config.toml
activation = "relu"
rope_base = 10000.0
rope_fraction = 1.0
attn_scale = 0.177
bias = "all"
init_std_down = 0.00867
optimizer = "soap_variant"
lr = 0.00584
beta2 = 0.98
weight_decay = 0.097
warmup_steps = 200
batch_tokens = 32768
dataset = "wikipedia_en"
Each number is 500 + 50 x the weight over its row's rms, rounded and kept within 0 to 999. Layers, rows and columns count from 0. Numbers have three digits each. The size before them is the row's rms in percent of the matrix's.

# layer 9 MLP up, 1024x128, rms 0.19, rows 65-171, columns 64-127
091:559472477512498533545510504526475482476460525485506442583470549548452505430495567513554397460517477532458464490537558429527485481580427528534527577623444466445509456510489584506397490473518468
102:444390457517429554516540472538509512541500516507506555415555527511488465509488505457504489415420559437436421506452432499472519478609430489459576507567577518400569427542447458482471458473566465
111:524480509504552482531492532475492474438524481549512540406586471500503474492491446504501463460553521607499384444461519444435552499471489477539401596503479479544550500530507448458365594631433512
095:460453457420529546441578502548596510511482524540507465574533574505595553576501472543505607421487497503489548424525465434476508608479573507515489524464515509442545610526467448535559467568498481
091:483493509508522544468615461526445476690533603416487431470435470526475480523420510467413563526542480522507488560573519497581542482475479527447572478383511487458511463565595524460561449495526478
107:569524441518501466522591475483563498486528535397607465559456456539465462528478544522550440375487499419443493501453515427472402487538481531472500520483511587516566499450491477519488496593525479
104:506449496524432580530450524479425460523462542560487501598449572632439411439493569520529446556486533485524472483454460507521490577490529385526536539499534477462553566528498441370482440521469447
105:511460447516547495488440427549429561547582574512489500509532637412424461540535531504431493466474398512357535461531539479504530509489447513462554554469449601495434514479488496489510517444573433
103:478463535484511525501507496506468491460539497540420533570414442502434447408487475385476440542586505505443525517446532471533465565488548467556547407535484416493569491477512485470565531568531477
112:592423485514597418498571467556494431410532522416499534594492502529492478507489566416464629531486529525494490533532565470508603549441505543466458468515415471429513467611482565527491543562531536
105:504531422457504462504576576532555549440521455562503453471475512482476540501526469544392475491456578537543582498546446479446438458507414537466565549482486440499520470514411469451426458560536513
096:449504432453402489447503463531484495509549452458519459527432533550495480478467512492455529509538502496516633558622465484473502528483538466436513456498451377520514512511490443571500471593516424
102:509594533463520471528476435521406466587553465479499489479486467532476515478529482516510500433560454498494562488469556448492555474510516471536549509532565484584491477475476450415510481506563475
097:502449469454581486507518453501500485558496445470562424456511603411527453576486499462496479585516545555531497598503462548462451474471575426490597531445468557438494545530459519507484523528509523
109:484463365529481460593514519462440385451482510474536546516581609518379568507526476497560462450441485482518515409515496507494432486533508481483562491490473475475389498515559557510493491477533425
091:516468540450522455509535526517572511537478498491524582504536480474458512461492546531589619503583487493544419509525565530563503532547474473478525432488559539390499443511455426544513508435513556
102:559423455503449447477483456485574466573466362534456516536417551461510506522497507455539517388610471449502501499429499413538481424522499435483495606527474666555544460490456516492426487474425507
091:490435506515632482443531468528471517553421544479621521402573438442462408584552502498591430537463474470489476462524472444513571493561556581493495478539557371472573462411419474440501425496455575
112:460528530425433512443485479594532445537532412468521598479535592522542566541486554539530459522440482488522501493505531351450561517553593448415539575450537462491568514517419440505529604503502416
107:492462531450413535563480500535474537501569549529459514440503474431480549538487488481447479479476611612663488534534491511508507482592501521459535531599529481451544440428549400482512501612554426
092:587504526499463575614559479554453472494598512454435565484455615528533470542428496599439374500441485556454488458526531513540509482420508462502446496463466486538478511451562485443455616521447481
107:515468569542450468471485488499556459460508502456529386517476460469465536499415498450536490434480473505482455392551479558461507494476438539554477511536458464362598563458455452468466426654425478
099:535478495489548455610459515545441567520567446500405542524479420481476549540398367512503500523573511555459510458486509416503540514510500506485455495488530508402506483449478582429491578392467448
092:524503542593496484597491484485458512493500534440474444391513507492493451514504443530520518566515529496623555507469583428564490472420529506510526499443518460526372480493520402441466588549574518
114:534466489495514482458466468452481523464491460517525487539493557575573350367598487550351408483531539559511500480585588561474523470463506571477465489600508499477469516499505413525543557559508489
103:490448462424508510379576566531455521447449540542525511499465475493523465541505481391396464510426592558564470571497574498453544545583582485483501489474493402506530500533551504528573541433501533
100:536451435506493524500547445546459560481525466501417490451448491430521557472484504468545531521480533492471547488521458428503489512476429495522486542458611471462484475544528497547512400552549395
094:480449499530525513593469484499548540542521546485539409511495477466563520434520466410447478513538481507586509586466485451529516450552428459520505473546526546452530487591467518571442496468469511
098:556469519504439517530455479418443506504575461499367520534508412502484461524444458495542477445596581497446484434536480547520494423479502472410572511514462497525574478508499527471454571516496467
105:499579481529444542525487512412489511587422494417502506450574485405496399552418433520522545491569570522447461447456487439490526525467456479549692467536432523469554492552471538547455512544443492
105:503375419550532524475528440496485495540536501461544499484475516514604417435525542482477515523506498558565541550522493497431481570475464530516449324460493499462483605525539555476557440405594496
102:507474473451495541510527529487434514452458564458469498554518429532592468487542417416621495478477527600503450453456537381487515512427563533445593481470438531554519439573484423437586556416511474
085:463373521542455553513490493511553572507465581455549513509477495502506409516489397543434494482459487561531502454546525486506526464550551467535531464519451517416551590543523499425630540559540478
096:478449432505470505511443445467494475495428463558478561500493523575496520507479453405485558491394527498475643533539489348461513513554487475421536462557575526391540547484448506489547441445479522
103:438476425421497496465530505555546531583474597510547475558607579508461536453524474450426486485508446451455591483469540480538522413597438489540517468452496562498456515474518538601561517543588458
092:477498517564568551527533496483558416542496529451530489437490526600523486467456582487485426574521502561522631572515459473531468457465543424434504470497483481516549506515500561483534509465514447
101:524510446439510524511491508378531537452551544518561466495578556517559516466536471420634472569524510518484474543432566437485534458494528489486498452490381555448496519574417419547499523515458424
095:527477498475561566574448533451537527533436517575600489511471469522446553523470477490473560530459530491504481517530514525456460542574465470448448498352399445533541559432519509474540472491419631
089:494456607506469510347552453473593549402468509498549500453442603615518506523457517478542550424441520466540538457494548530532541525525468513481405492484516502533483556471473443491496567419558454
105:449507493493519503495536417497462464413473507467472406488530448466549477421464565508548448553506510555461497493513509521567483453471424488448557473547558480591619563432580377530475491495426469
117:472568442436477583496422449531503542467500549516453474592471560403439512501442410437557457458513529527481490543507467472493511499470477540475532477461533431435408452517515429494498488482574527
084:439476467550543503512546518609456567581497507531465568561459475451526449447494536502555546478512450590457452554498531426440551535565557540456442520492431474455479602545603514519470508646449467
096:457357439405485479549507478454520583563545506603467551492532625455401554541489454511450499482457503523518542474438539474458409492444502535517527462370486454486561498455509523471471489468474467
087:509516504527469521548536431503481523456501488451566434582454442567481507427515529445455595477513517530570511515508537534492430516578457493607559455480499430522596533471551387457403413521462586
103:489475420487407460634454460482509501556553484515602505520423522470577424443495492518533578431559534445423499564442483499453451515439497543422562610555524564394492489443415487508576476547480560
089:527491603581457477530480420616493542583462651464494477434531541475508493494468496469440567582480470415435420520478523521441494450481497495431492468445482463546476536517523449470573505458543462
106:479508541561427483558435446491654449549512621459509513478509547552494510529501543512500468554519500479488550467570531392503401545452547484581463495449457482537417492576482470535587465430537487
096:462574576574555438391512401517536441517527431510479460546611553486482506410527434454485498514466486554564486454490592554528382465512435565494557473388518525495532500526531480493472492536492484
111:486532513499460484464542517447465503418463516499540528452474445469509432560489593457488612432520556444425608486507459621472493574462443541460531493453465574438534475555388466495437480585511540
092:537507541578635495478453513533541486552487444453512483483453352438555401482527521490520495589571450552493572522547607560430477469484504485530582525579416524482453529524432444531501500500538544
094:535462499427457504526548565480521605461511567482472411514485513498530485473510479499510399481479499531475469559370572456535450521524458507403441568481442492461476489501439468514433543572498517
102:496556484498526490467610484497515590534588468428533498518435437495528497507458472498361489494481593561530485565439534513483520484535468387403448464494565447448458492605443578511452501606526491
109:456496457466518568443515433474556468510420452548415462543417542526540551503531419547443465457494504493394468571467545517481536552527458514427579481527388599452628503516381477533528444492470599
113:522511495523548436516496471511491500583497437551624475520448458495463498577582544448461413504494527526489541507486555608490433516494445421554510504560542521483416474459566407463581354463426487
108:546520489439504479529471604551435503509417433406547465520409524535394574536453525512483536501496445532440542430490491458527472515542469621542413520556503524417494500485418459592530487466526488
105:514572546555565478458622480498484479569383535530500511534442542505507552484549576526476523480401431550483437425619442467561533509548456499464503568522627476465461536485428560537426532524494355
098:472531472560529545464492537458521521375473418442511447554468582547623460556422497458505398525474496570412412534508468426422580515493516481473539533562416456614506518553466445488428500547456500
111:498478563502509490477446526462531547437562522545455589548496420479487490555499510447447422482439529504426355456463490543590574496503467419423486485528507541528513523517526473533503570527420459
100:535505466450669530482478505455495560531495541474556572544577582582444486501525542535587551413493504493531482495576454469490505432616452406510591518520532530505455541402530527452492518474461511
095:473450462549528554457564575538490523378477460464487478459443512500570542488518446512540521521602531441565433568541575543505542511551419511573550432451503414526495541420468487400443424461456521
110:474390553430541402487503517532486508515489576452559549563412439435530528548565430496508552524514433518360456582485514537477517532462560466529521377512459557570569531535451517553584494509454581
100:634556639480453413500505585443459483444543516466385523526469550539405491510486389492493488517571511564466441504469503594465548491516452508495608470545515519480493493463492499505568522534625474
099:437576490554583526498562470518390516593434496474479504506353537540631489507510455520545514506542466512499430491511537390495608425504497459511466459629498466437536486547484496562486462423584562
100:512478482634565535477474622461505536431448504528434476502467484484441555482464443516462399500551462477473629513574444491494486381454435612586488489437430551508578489550497486501436539492534541
103:516463455498562539440553464451512525559529465430500383609561488477564352593544482466424333567485466518510538451494596528487478536504446548545569482548415476511448583558492419461394516457495485
089:542480468547636429487451445578506424515422446554450448527544479542528438442549468487566556494540552552441521512521440431499517407546479492566426487605549541459552484509552426551495569499464544
110:479440447539494545438479473445580544440505485551395413528468596504405508507526509454472484506563455455507485438556478473499484400550425553458498380469554516478632534552443586438458494535574460
091:468542643471554502524554542466455445526368531492435535490405484468500507497470504536466462483455491516474446529528490530492443481489465476476502539420481487446542477526494388473402540512569467
111:479487491457487541551484485421437447523481433461516498521521529507440480521417544429435402541506529455452518460469540482446480501575444517570476637425407515502603584509496496470490612450456524
098:482529559613514526513548530468491483452452570454455523470450412452458434495507486453576452492495472522507389534574517554587545502504451437441547527499488444486484473469566534496534411615493439
097:467475550478522447514462392583514433467480415479498443567546600635449458488596475482446534509488522478528598450442505519471495561418461480648451520469472519502545548450482540445583561552416471
087:548455501499447535447466540539421424494548523471519547525477530494561467525476579453476431477543568484567525487523508525544376505532455492618540523508394511443435393561487537445482529415436596
098:596490483510470452597401580484500473513491479516479509564611552603482445490532545473463492520530521459546490504488448519298507408526492520474527452472518429529500476442468475471443515536515577
092:543499543513510453535463517481453531505524437546495491531570613537466415429580472582500547545481444479497478475490486461578511473501445502503530585509469414426491601509417437524437455491454453
104:502513483523494504521480527451536487481444556502443409514479417603475480618525509508496451501487517509505507482556404506527476542496502447655465429390510513425492486541439598580510534546489481
095:554457522398530464552341533482467545621438475557477522490531596489534526486545444491516491506435435476423492465491594455522496437517493415535438563486546472453524397507508443484469503475543591
092:458565527378494453421426485471495507543543473482530463510555525514487490469563587525594466446484525564424505480564498475451506566484423490501568476593479552537455419569473509514555539525415354
097:390506493499561539581519478435565555513538554568546470418478514524479523490497524405424499507477422584514472481483518465563425520454443543627498609494544509449436465481619506456481496477460467
104:512442553523418529513512546452442536485423528467455515538528528581478497551460498487519540510533583581512495501422449502573523549552513445457513653631441469490417425532448524455544502598577536
100:492515477456565497518467602398525575459560511551526519552420464418543476428526466464525519508500467492485445439468530541516564564493395511548452504572429593468466520488518444503394465415403476
095:463534448435488445429463531479441477496557540412488497620553453487550452446538478409495447513527442559439550514527526432436519512572441517470514504525430533567431573492379504516602526520497465
088:476381505517521546491459579455563565462538589571515536610471538524399529502447509574452574526436520542508560506534487416431476538588488451512502468362540412487537481473506460515485512464525439
102:483461501443506505553438425465409578513408478527447417502599468495465422610537418489442500541534395579523529415529511508514446461506521521501522530498478517588550509521425485556447559584543585
089:437579567494467539468430505496544482528485461417526572588518435492546531439541523486505548514527525536517526512510673452544514459418471531566584427465446421498491581479483560456451534506579427
094:493505416465438535516565599621547586457452464437410579484493434602605496535458499457468526530460592484468512503506573508531524462482511542533498496532592496501531480594461442511503541519469451
101:473514499525531384420453512488471453664406466522507456450467571498521374473512497500482468478489541576481520573510526520459465525449458431505451442442543465507540466575389470427494481537439522
110:456532556499519494416489498438469444492633575582454467479626517522460474512500586471491490484486486539539553559551395540385439497518407512535556505499574554459506516571438518498505568532466459
102:447535569439469574474498565502607509583588545558604443484448492560469548468496494487480434534422520613484534420532476506524453531437504458420538503506516606511522493576472460494459553484507494
111:492546486468481459502450493435571546423513357536590459524543457533541441467462482539464497522545510558469466549496508505502591506594539553411467531606492414485416425540471437531479455506409514
120:538470539499506528496504584583590488401529459509559501460476514483595519496524537482541487422568604481527457422485523405504507528446541507449488507460530479490384511521515442492519452564518497
101:429482517478484415505427528530526422537517537462468519536462500471553527521514460465468505490469487556613434409486442489464438540440506457468495579444507554481511462548445552522496546538455433
099:467607419518553479585495507454493526473564479426450582483459415608574480431506575469429504544471463520471468477530502623484441510520463458441451501514488481473527475571484451450554505513446502
099:539524524548436526549526497399480517427506473443607453484465559518513455577424473497431502566556340589494510587517536500514421497522563537449559509487585517463517534574471470455461521519561520
096:450492473425530462349570532587522583501487550414429490468539518500564574575565555503577566480445530468436479541586489510485577458458545447468485518487496538532564486450526534471473493545527423
111:501423477505474572430556474514458482545545509488469681495474466406444454545502605539530496463507488440520585410489550475546489577492461446483481467371573475549512471449492421499424464497531479
092:494459459444530524594534411482576596404514467507512542481479497418525574510520449393554493483486550644512529581462466503496448516517500525432473510424541465538507455604427542589489496581555451
106:471513477497497544573588381492379368423500496528515537450460392465619526551631486498520549486459488496513509405558565519546587562447525555536563553401488478410448491425476439475481501461508520
094:446503457455520514470493501664418508439452458547535581546467356488530510507498530421538567454506482479467470441506490511479472590517521516584451477597413563497552507440435437594461560500545534
099:549531462472542580516539486474521509449452537425453393470433397576510458487458508555498470475537601536460533411451470554540498516422481493576526514514588438486541516433468490445403462562556506
097:550504522509441473411474554454427555523590532503442486459455467518449481522555401546592501479434467567510565586497478502407466376420564566531530490568407551424458554498443569474551561508483480
085:478475590526488472591514498542431607436562489500537436471523476497451590514525428415522526525451492482446482502554497516461511468439520485481586490412477534539528581575481549578519535515517494
108:470434462502432470439616463446405553588478485404471477480470538534480483552450519429426482564465479548502477504534509429395532472474540484503458488502544510404467547516444554562509547498498511
090:477510497423501481487520493402454530412505429432490516552448480586426505456546488462553462524427522499488511531526536525486511414593449510508492416437453539518428501512518561494405517463397519
092:524461475472489502382486485513594534502468458513465495464534527468521537483580540530492565523507465428459530493538487517437531477550489560460445552554498391401531515485442458469518494438491459
099:517497540479455458501613700446486564527554517498520543442477513392544512580476437445496505477499455450553466548435467487454508614507511504511469433497412488520436518510543453490525540445522448
086:493521484628532467474545457437447499520512491478595517515475621562509422559508436557624467536467518479511431427498437468504503479558468542569617462517557440503418499541495501422405548405550525
102:519501462478539419485507391514531458537485494493549528464559438457472533537506606485513360476445478483565457417473479449548527583511479529499464476547494516486601459442455495597529500556557566
# layer 9 MLP down (transposed), 1024x128, rms 0.198, rows 65-171, columns 64-127
100:479569448460423560564456547478460534594488467484371452553476492566443512498544399497471533519460584465488378519480470518456536465570499425531536504515497500544487602501495397510431450521566515
110:489411441590569433465554535477494540568543486565532440451526422543524456480526447530479571506448411488568485579557560509592491567506503517560552545546501493521429516480552500499449523468509535
104:492614491557495490515462447528489505423467519471434475491458491469564457477386418454422504500521511500532545518467466454486457514501452448436440545487449470488464494475409508535342545489602476
094:506496575478472439466526477477504448605557505492383472544512473573427446495490476475472530587457470460494407367581551513497514522523435504519520499517475493504461492518555589524504541494516517
097:428469492399491445531391542496518507428506459465450520467521589489527522484530473471431502484476584496555471488497577492521455580493547354570479529569437523536553628491413400547515570490545521
101:488482591454453506436438509559531585581558476462533544444543591456534504535471536501458531534487430451524476453469494483519510590545404381500490468448506517582510526444464565461504576533478563
109:538507490479470391461518361380541523537422476510497460544564492419444535421501498463561517448510537562436505402516573468565568594422507543531566431450622514477574505508475529438624539460501527
126:550523488485387467542493475511528458484605566443478553554372431489518519541487577555549566454443441508523464567578489480419502489474526496501491492475621544489491506483552468524394477503529491
110:386490424588489562432508479429520556395442436455514556538492454543573532466460555473477496455550441492523590530540514577494478533460522488572514479454466560501446462600472524617588438521539547
104:466478541525552635466559598496502530458516503537566405495509512475479485535492559515476438507559532468551399549509521532474455493423557490495424430585534541524533521532480494430447515508598570
104:520480570482548423449498485526554450428442442474472511430482526521421580504610536560434434490504538594481538512553577534460581380441561466556501457547523517450483491544555420493494433477436530
107:535563493522547498444397494433493481535449553488464436577580441558515466517564438442552488519512535544491485570535591379483530595551551595405487476478471478509569426571506438433506477437514487
091:500485436494483544441493513473531509540524458401587475564523551473414487530464535477500525500498609501537486545591605561491495517554481443501496511465485492513496568499373465466427490510445455
102:435511461593498561515524517424465510453520536518386523492391424507534536485577556440503547446491469535442451500497529481517541568580462494392470491524436490448489504542378449499477549593480501
110:490589555408472493415467530500638466540519659570551428465437557483436500515452521533543521550514494521491497430497556448532504530497561500628509556562563494442485467557610523543499461490571491
093:495465465528639561406576465489488481514630452512489517489523501457528483597398556497571470516527576447464451532492521452437521473483501526551424589482548483535457463492459581444518522517530525
105:447521502524487534514491572501498624451481408502422481419521534522553528527511516498478529519436521441486462431408477436477549514533494528509576481407453487509500521499535497506502388484512559
102:461550505427457471525495585501542557510547557494456549443491577571656470414463451475445504508564476553604507478466481531537417569423491503488545489588540521604499507531488542503565596545458490
101:520465512410580511442524472477566441588522490438479436446512428465463496411481475459463627568480486460554484459512524539558472533414514482485473584369527531504526539514465522550487577448361481
099:483483438479571490472510454515469584483448482486428441581515480514451563442533482477593534506564454405487529519447606517518518464528454551473450505452418569565454490549541533609509543523511448
096:550491465471495548548486484479479484511465584486554604452474537506443480561390525508565458447580521506491494577515568556560521547429560595481525451506504398457482505409469486503456438533491536
087:547478384479453492532540508460505508467482420537504548526440583489490473480520502497498504507525538609478428541534552573532579401494494431504474409456531488466413513550520473468483556510544568
095:548475529578508580453485496446548503497428571506547491429516504533447428497562508567563548456460485388626486579574444533566513456460561532498511488515547525512533560534539445524504491511478510
091:564409423409509516410535496547596538477534487442407515571506498584490557447445520513522479518499446565503412375430481499513395438402533429576462510489578466530439549470483490507432531485555427
105:522448416471561448457454545482491616516404489513603534451523496538477462531525555421585474387541505491466483520538578451471548462578480498528467536452489582510444532524495467547585479522431447
112:562507484441533490455453583474450375434503572477560530526423593524440504519514479456529470497475439491617525550471439447497508520440493458422506489490454571508408452481504476440459455538630504
096:459610455507530422421488468462498485493544434540526499425567419520479477522526472473442535435419590570504464471436481517627569530477534535613472507554494455447532600481430460510561476443567541
094:506539437528498423568568544536451542448471459469432508476511445500503455560454475454470548520430483451504508476556551479532465542562570497411396502468523502382501501500495559528478438566449477
086:539516511561522453499499632526470411461434532492555426450534450398571475485546563503582466464494556543415539455515462464500481505506444569467479548471422425524540536516470552559510501357535491
111:561537497582648483519565480526451468508432406548558417537476465618477511491533478479381514514463561514475445613549497469474488595519487532533506354558515412520520478557466463521546432551557486
105:484481493495486526599475558511477438480562630483477517562460484431532454585481513469511541586411456409451548514524536502514510470507597545535537574609494556521480469483493603485433528503477555
108:450504405519556527473528535449438532470491495418533523438557553578536558493501438534466494565485506531528528615478508341496453458561489513512483506553435478425490427436555438488505505456556493
090:392463518499515551419521516498547490448450511467458542586500489556548586426505507523402456568589534513399528469549472495455477478413542521470587454413612442541469437572560442566451538499479513
095:443488537454536423460485480504553525426518532448468525446501526624550484505535389546482479386577466436488459381535479553441475567475480598626540589457469489495524498504453512477497477612479472
110:516622502528543542502520512408482438520495576495438527543484473467544441532506438478503539480568519512548546434538593502463471464401458449499501456522520408522598500616537433394414413456518465
099:504477501527527424621433476552494480551497434489447594515499491450437504510473399539514543538498485459488546566437580389434478539501545461515465614507485467428438461520454598615405480520488486
112:555454541559462453482504482541460503465432574528484463491545546464504533512489517532497483466510489418518491569440572542528451520468492533440548501590573490471500551564624416458547455499441505
104:557499539511515533490442437492481468430443489560559496483510528559485475490449518485456572537397556452563455513524501522511556472418481509507480352562540395500519509442454540400530454502449507
089:490524503460469478486512565477502476543550436496421461603520503472471437511392527510438421533533485560477538515526451534437512576462488515565587493464558470486503409439472529521554472427402506
105:528546508497536552458457491431590548498509511475539468515472517559533468441437560524465490558443557525561391429478536566462473452494557521588485533466431474576509485496471518517500609524493528
104:514511457459456454511455522423531458615515473455559446483471501525524549574491545510418578541534464532478500575439473534519537496601436462509553488473564507555474502471571486569546452583501404
093:548551593482436518415441488530461512462476512514450493507426574478540529447453475533438456463570486508548543518479483590438570486485454459561522453540498618587496544445462579476522527419535529
100:545476595490419528435423585552511529442439511458502561452492420474571466542503581507503529504570429449572455659609511516514524510503488456549472511511486533466486527474479474475510504599527485
091:571482521476517424573519526622548386511497517539441555479485479435500430574494518552502506535462472505508494503479452458483519489591558475510543556458590544493532383499527550439495533562475552
095:450482458536468464537521560542565526481517548483481462487586513403475483533385525379488492513485551454553496527503455470501629427570424517452550492613501388485571519539555520492446454483545501
080:532535368496519517483423512477537626472479478533524486460495494449474474491530508512451474516511569541523470472453563462433540561422386521380555559441468495463445559507447578446482471349459611
100:542623538518550531526384422567427581496465502542481454471564508501513496417403533537436576462534548444497482531418471616513476551419506552495628494566496402516508523485507545510491574539554460
099:485518420571529437532503489536487469510483498559481383548523570521445490532528488431556441460487538517526515513360520522453510542473517496520532562531465531620581504483464525596469467445431485
095:484509483514531504495434587576564507421537544487512463459548570446509519568474517522499533451462487588457491421455493504366467436484548542436430453477495486461550534515485499487356503483620449
094:542522565510613439407512510420488596535515577579489552403539527458594517558476421519525574510457492387537531423563487448493497512427488462527458599602431435450474515506547544458430478542438421
102:453470391450490508625469527480417515476511577394534481454520449513517563541560544508485419521598554466511461463496541455422526435488519495491406396488569564617526599499537429462489419491505545
104:464497494507577437603587468502455500514443519542494508565477500610505469524595625417523428432537414497490461514490417422563533531514549509471506521407511468474485525579521573486547537532473469
106:532444490527487491546478504455492575514492396555426545488532508482480516490552470529460545537551563448418562518532429604512501425551502599526574535507486591545467504529450522528543523524539476
095:468541462488489521442474602436554482473440536501441555435478476501525563488448534528557565446427452423436503460557429534560551441437458495448534477536504579542350549517474508515573523557529385
095:524509420536522494555525528533500493395504482446397483453500416502505451483578445466524433491515545545588511532437528521534499474513474524539505463483480393502567501557456516474449474578594518
104:479430549460483528542457527630557571540487511441497453453508447441512458518484472491462405619514497397467472564483599623522477594456558519534569623506555542558415482463638452501498498498485541
087:602558476426476541476546493562528569542550530518509448523463459450447478419471451487513496407497624523496542466480506494518442612476504538551488618539495501460378456531589527510498504390492381
115:510535624521478495479623517493521487466460536569452470506497453427504493442408527388566476530563522609493399458427452498512500582530535433500484594523469508529628561474462500457516514452396433
091:458482657543450465519448519480483417509501509425454500564554548462487464505553495393462492523485447565513482495536496437491554591508449527454476471480481493569511459515588591408604500470389541
112:464550392482471482525541482561422524424503484585407497514504464521568496490514513525517498607412514399468492579494436423566517535531480527490528463505475443412501478506550552534499472402522490
106:557553450481537503490598527469475522516517576451500432482454468460465458564431431544547513586425567557461540471479424419475430494561538547510465582525523546573511584535512525593542527571459491
086:474440408470513560576504486459485468506486548520509534514523436527544499516432584553563554510438485459425446584489536567546422488548436477505552482489458534512466579454450508478468435576468401
095:502493511529469483558523492475510502492486452427484537475511484561431501501508400505547479556510468578572440418481535549470513481506527515539465389559343504488556549471531513424482500542502585
097:429484470480437556569550496416492476509489538465602579492506465483476479483406468506456583479408490455482425459427504515472490574490543478511351464454559513465525555507414490512486592488483470
106:514438548446429587503448463455470498467628489520478483491452522495575428485510475542446517435434519509542578390487468542549517514502462423560465561438428525609524433432447463468436510468504525
105:524465477488502489508541502517468520497469505457522599520442505441491447479475528415484493445524429588551492475503441517492487513573479515448510443466425518513513468469571426482562408506450482
101:597478506480495566511565481454517551524469505485473437507565502451421521535525528472559457451514508491459531488467452464499469462465633563431433356533506442461591507530476530486612538453481494
093:549456526493506533551501565523549489413514483587463455532622439496497491491521524401491520482507482445494484470588517513365465527385536507495465526446499414491574542585495564498447539490524605
110:492446542562426547562476523516528434489420527514540454531541517472404546474564519465436447528450478500485549474478450487455419480502530476466434499501446519513470535504539431531456463513483451
088:495519385512576488464444489503446516515562461474529393476459579540524541591522510419474462571484500468556492541449569480442373546485506439471407498516527576660468537488475451484637421496526519
098:470427598486509552539564535494571470498517595589524545452545433490542570529396435500490482577439491470461539487506554428503522471528478527511510431417544474531500445528514494512482488402507434
092:516493524448587456512464573498584458477443482472519488561466479464444507394537460548531490373471401565505514505513537466535581441482549511403530414561540455509518464493483480530551561491479481
105:436502489541461506419571515472464535545579500510495437474475496423526524523462554397500540504478475558557486496531463525425478494606451481407484498555495409543485514581511458534463392511502537
085:483431446451457501557552471489499503552512389511480555471480489538496420411494527424521530477526486410505463484515540563502552488512468511495489528540589414554524465459451443480553397580492519
104:484462518490560528513530479449510556536513477507561410504405505481472438446512617502494507504425571626484487489548506475593473516437547509540480449467510479529448462576428560517519454387441518
095:522531475526477545430523425524503470511526578580481410487405495537497509562451442542523496503486535477495512490577435541564520540428611561490500478547439481554472500430566528473399581485431450
099:536593624481436488459557475544499554513498484461430522490462480490564581534570493514475478458443471442512496478476449489473500550530551510488488467516513529544413493420492515539487496532495600
099:495481492459604513477496520442528459489546502453513588456359495455557473532546567487482418555458488440450542482482478452502464475494524474519510386389480550561497538504463441567541549489475491
106:571382489524505518543418542500537489512450521447465461475560535577498595496583516543518468523498487488517598474494523571471533331566397561437482420492572477461455467553518560414525405468501506
104:536431529496534509404583609514556560511491485546518482551474492456444509443445487589544467398539466447461462496466544530406464551498455456466553501458510510532466590424509461555450554471513564
102:607359518468490456489530510499465530504482481529580438409510534533407498510378432503525446459439502529488423586443585512526605509550564559426438517554533457461435532478503560473470563464433428
099:528491548537468512446488568536512613548428507522435508469531461487509472620465527538517536468485486523465451480568492482475531502559551466510563488416500596495546514454531433441487505528495455
111:521489506582537446576551605511490543494520500503450360563527490508500484491472497503483573452492565502585469477486449446509587431513522586418536467519481594494463469531493492405529574442401597
095:402434502458529526486506486458503520461495517433465512469502409513520514459524502541515599516485477502506464476571388526556492573511505513400528481488596420459547505474420351387547411566512454
094:479469507413546543516463517491526542548450470509521558477549431543464573550520510485496466414507526452541581528395585486454497537507536453483537468506527457653565412511463580429506517447439554
100:468485390536461567468538565438530517557567498531604483493542468509463557528447554511467523487476667470459553502479512518499533517459454569503508461445507476479561465538482499513498469417526521
121:542562440452602576593494540583479465564509422593497568448558505576507452470518547458515549456497431481491505458585586464440536493577602463576523445431450425473531572476497513558451577384556526
105:430539463460482467437407495443414475414632583527580487484534487528453471483517479483468497522565548519616455462529489403454520555512512502511463578482478556500512483518404500440511554551462509
106:453582494422488482478505562469429472387496412540535600460581578484509501518485396473432476441508516543491502556487458482444537605576474508481545459554402499462452472504473469525562557510466474
107:655516490487477505455461590459455493529480645466437421473448476399499511543494513448447465471488479418493543573463463472393500588534415465542524436466561505478419435526393430528581457417552489
105:544499599408496590488460495551510470475488525518482576602554481534482486633486478467382471401530519482543584415505474437456532504467506498436558509521478513445495510519470597522487494499532528
105:433527449540425545457396440494574400569517505509570476478513490505430468444604420458520510472543525520472383514417517411480532436537470564483520401516479482512481513499496529474435601508495445
091:542488513453535545482455538509502545640448479514480529556485547522498529436426483433498460519490474520552589487472516488472428539491477507483510519566506361506556516492485522570532516560409618
082:603497533559498578420507429492400407497498577517553493529491510477398565492486491565517519434562454501582552527511556505550521534490515500482557462450471574508505569527427462478525476417556456
094:482486442455456524523460406502451496424512410506498432493510538448521502410453470451453520527401504477480537585376458506448407408460551502440381588474514492559511580457507473532519536570510472
094:415447546615460447493448593465487432442466493558440425551535529542479539500440511432540509431504496465570468400529547420575525622517543465512443407493448491536531494493460532549547548483538436
100:511561568529502447524585472543503458516523503511510547493441429554369491535499543447564455397533443477460455556571549502543518557613528524556446460510479526494516513483520521490569465406508526
099:524534481514457533518464507547510501465513569433500508527448480475506485471508518521584501518531509418433582514449541484417516500453486489466533453499412452510482476457473541455586534454457462
099:531474467372543526468592470550514509593496501491453530463451539428485591515521403491496521434489435525546447509437550599464541501457539450488449426492568526528559493510470478567550453466566558
090:521529525526513565489538552483414478486597500489529495510470532497551529579563419524437495580516555483576537491478478522598465499502447436516454502564494512467463553570502472458467431508409482
087:663459570504501504511469483490514470416531526499511594460526568454443453582451470526470476479485595511505443493473482526442560533511579438463525460580535442451557537511482562445590436433500491
107:517496567583534579456446646519556503510497502518470485489485582490485499491492551523509564617549547503555508513490399591445477529428534398393484548488462523567511501451530452521417565530454527
100:504511496503463456520402523539505399556526482477545630501520567495536433461422457556500430516485493520536505571419603572493468492515534450560446467586500455512547536543539595421508413568556505
079:498544463496488515521506542426544393482564495435465483574573555442492497473487403474574554476492526554562542534442619536602585520465535491502578507500502543511421462458605501486477518421413533
107:521549535397528481515523518613448478457417484448503556591410513523474496542422461542530461397383526359506441479472527548531490504541526546444506553513522492580456580414516537473526531531523507
090:452472602584464531507536472511502504455470535500544531534562485509388387574572572518456513553474472530494512455565428440523503546439450489491516495480485430552476459530490539495577549566416588
107:439494494459510496541528527509535482504483502471493513487451499450508418421517511495453489441466548524652592483478463516554561538395559569591473452475491483472503499524541497563531592492516496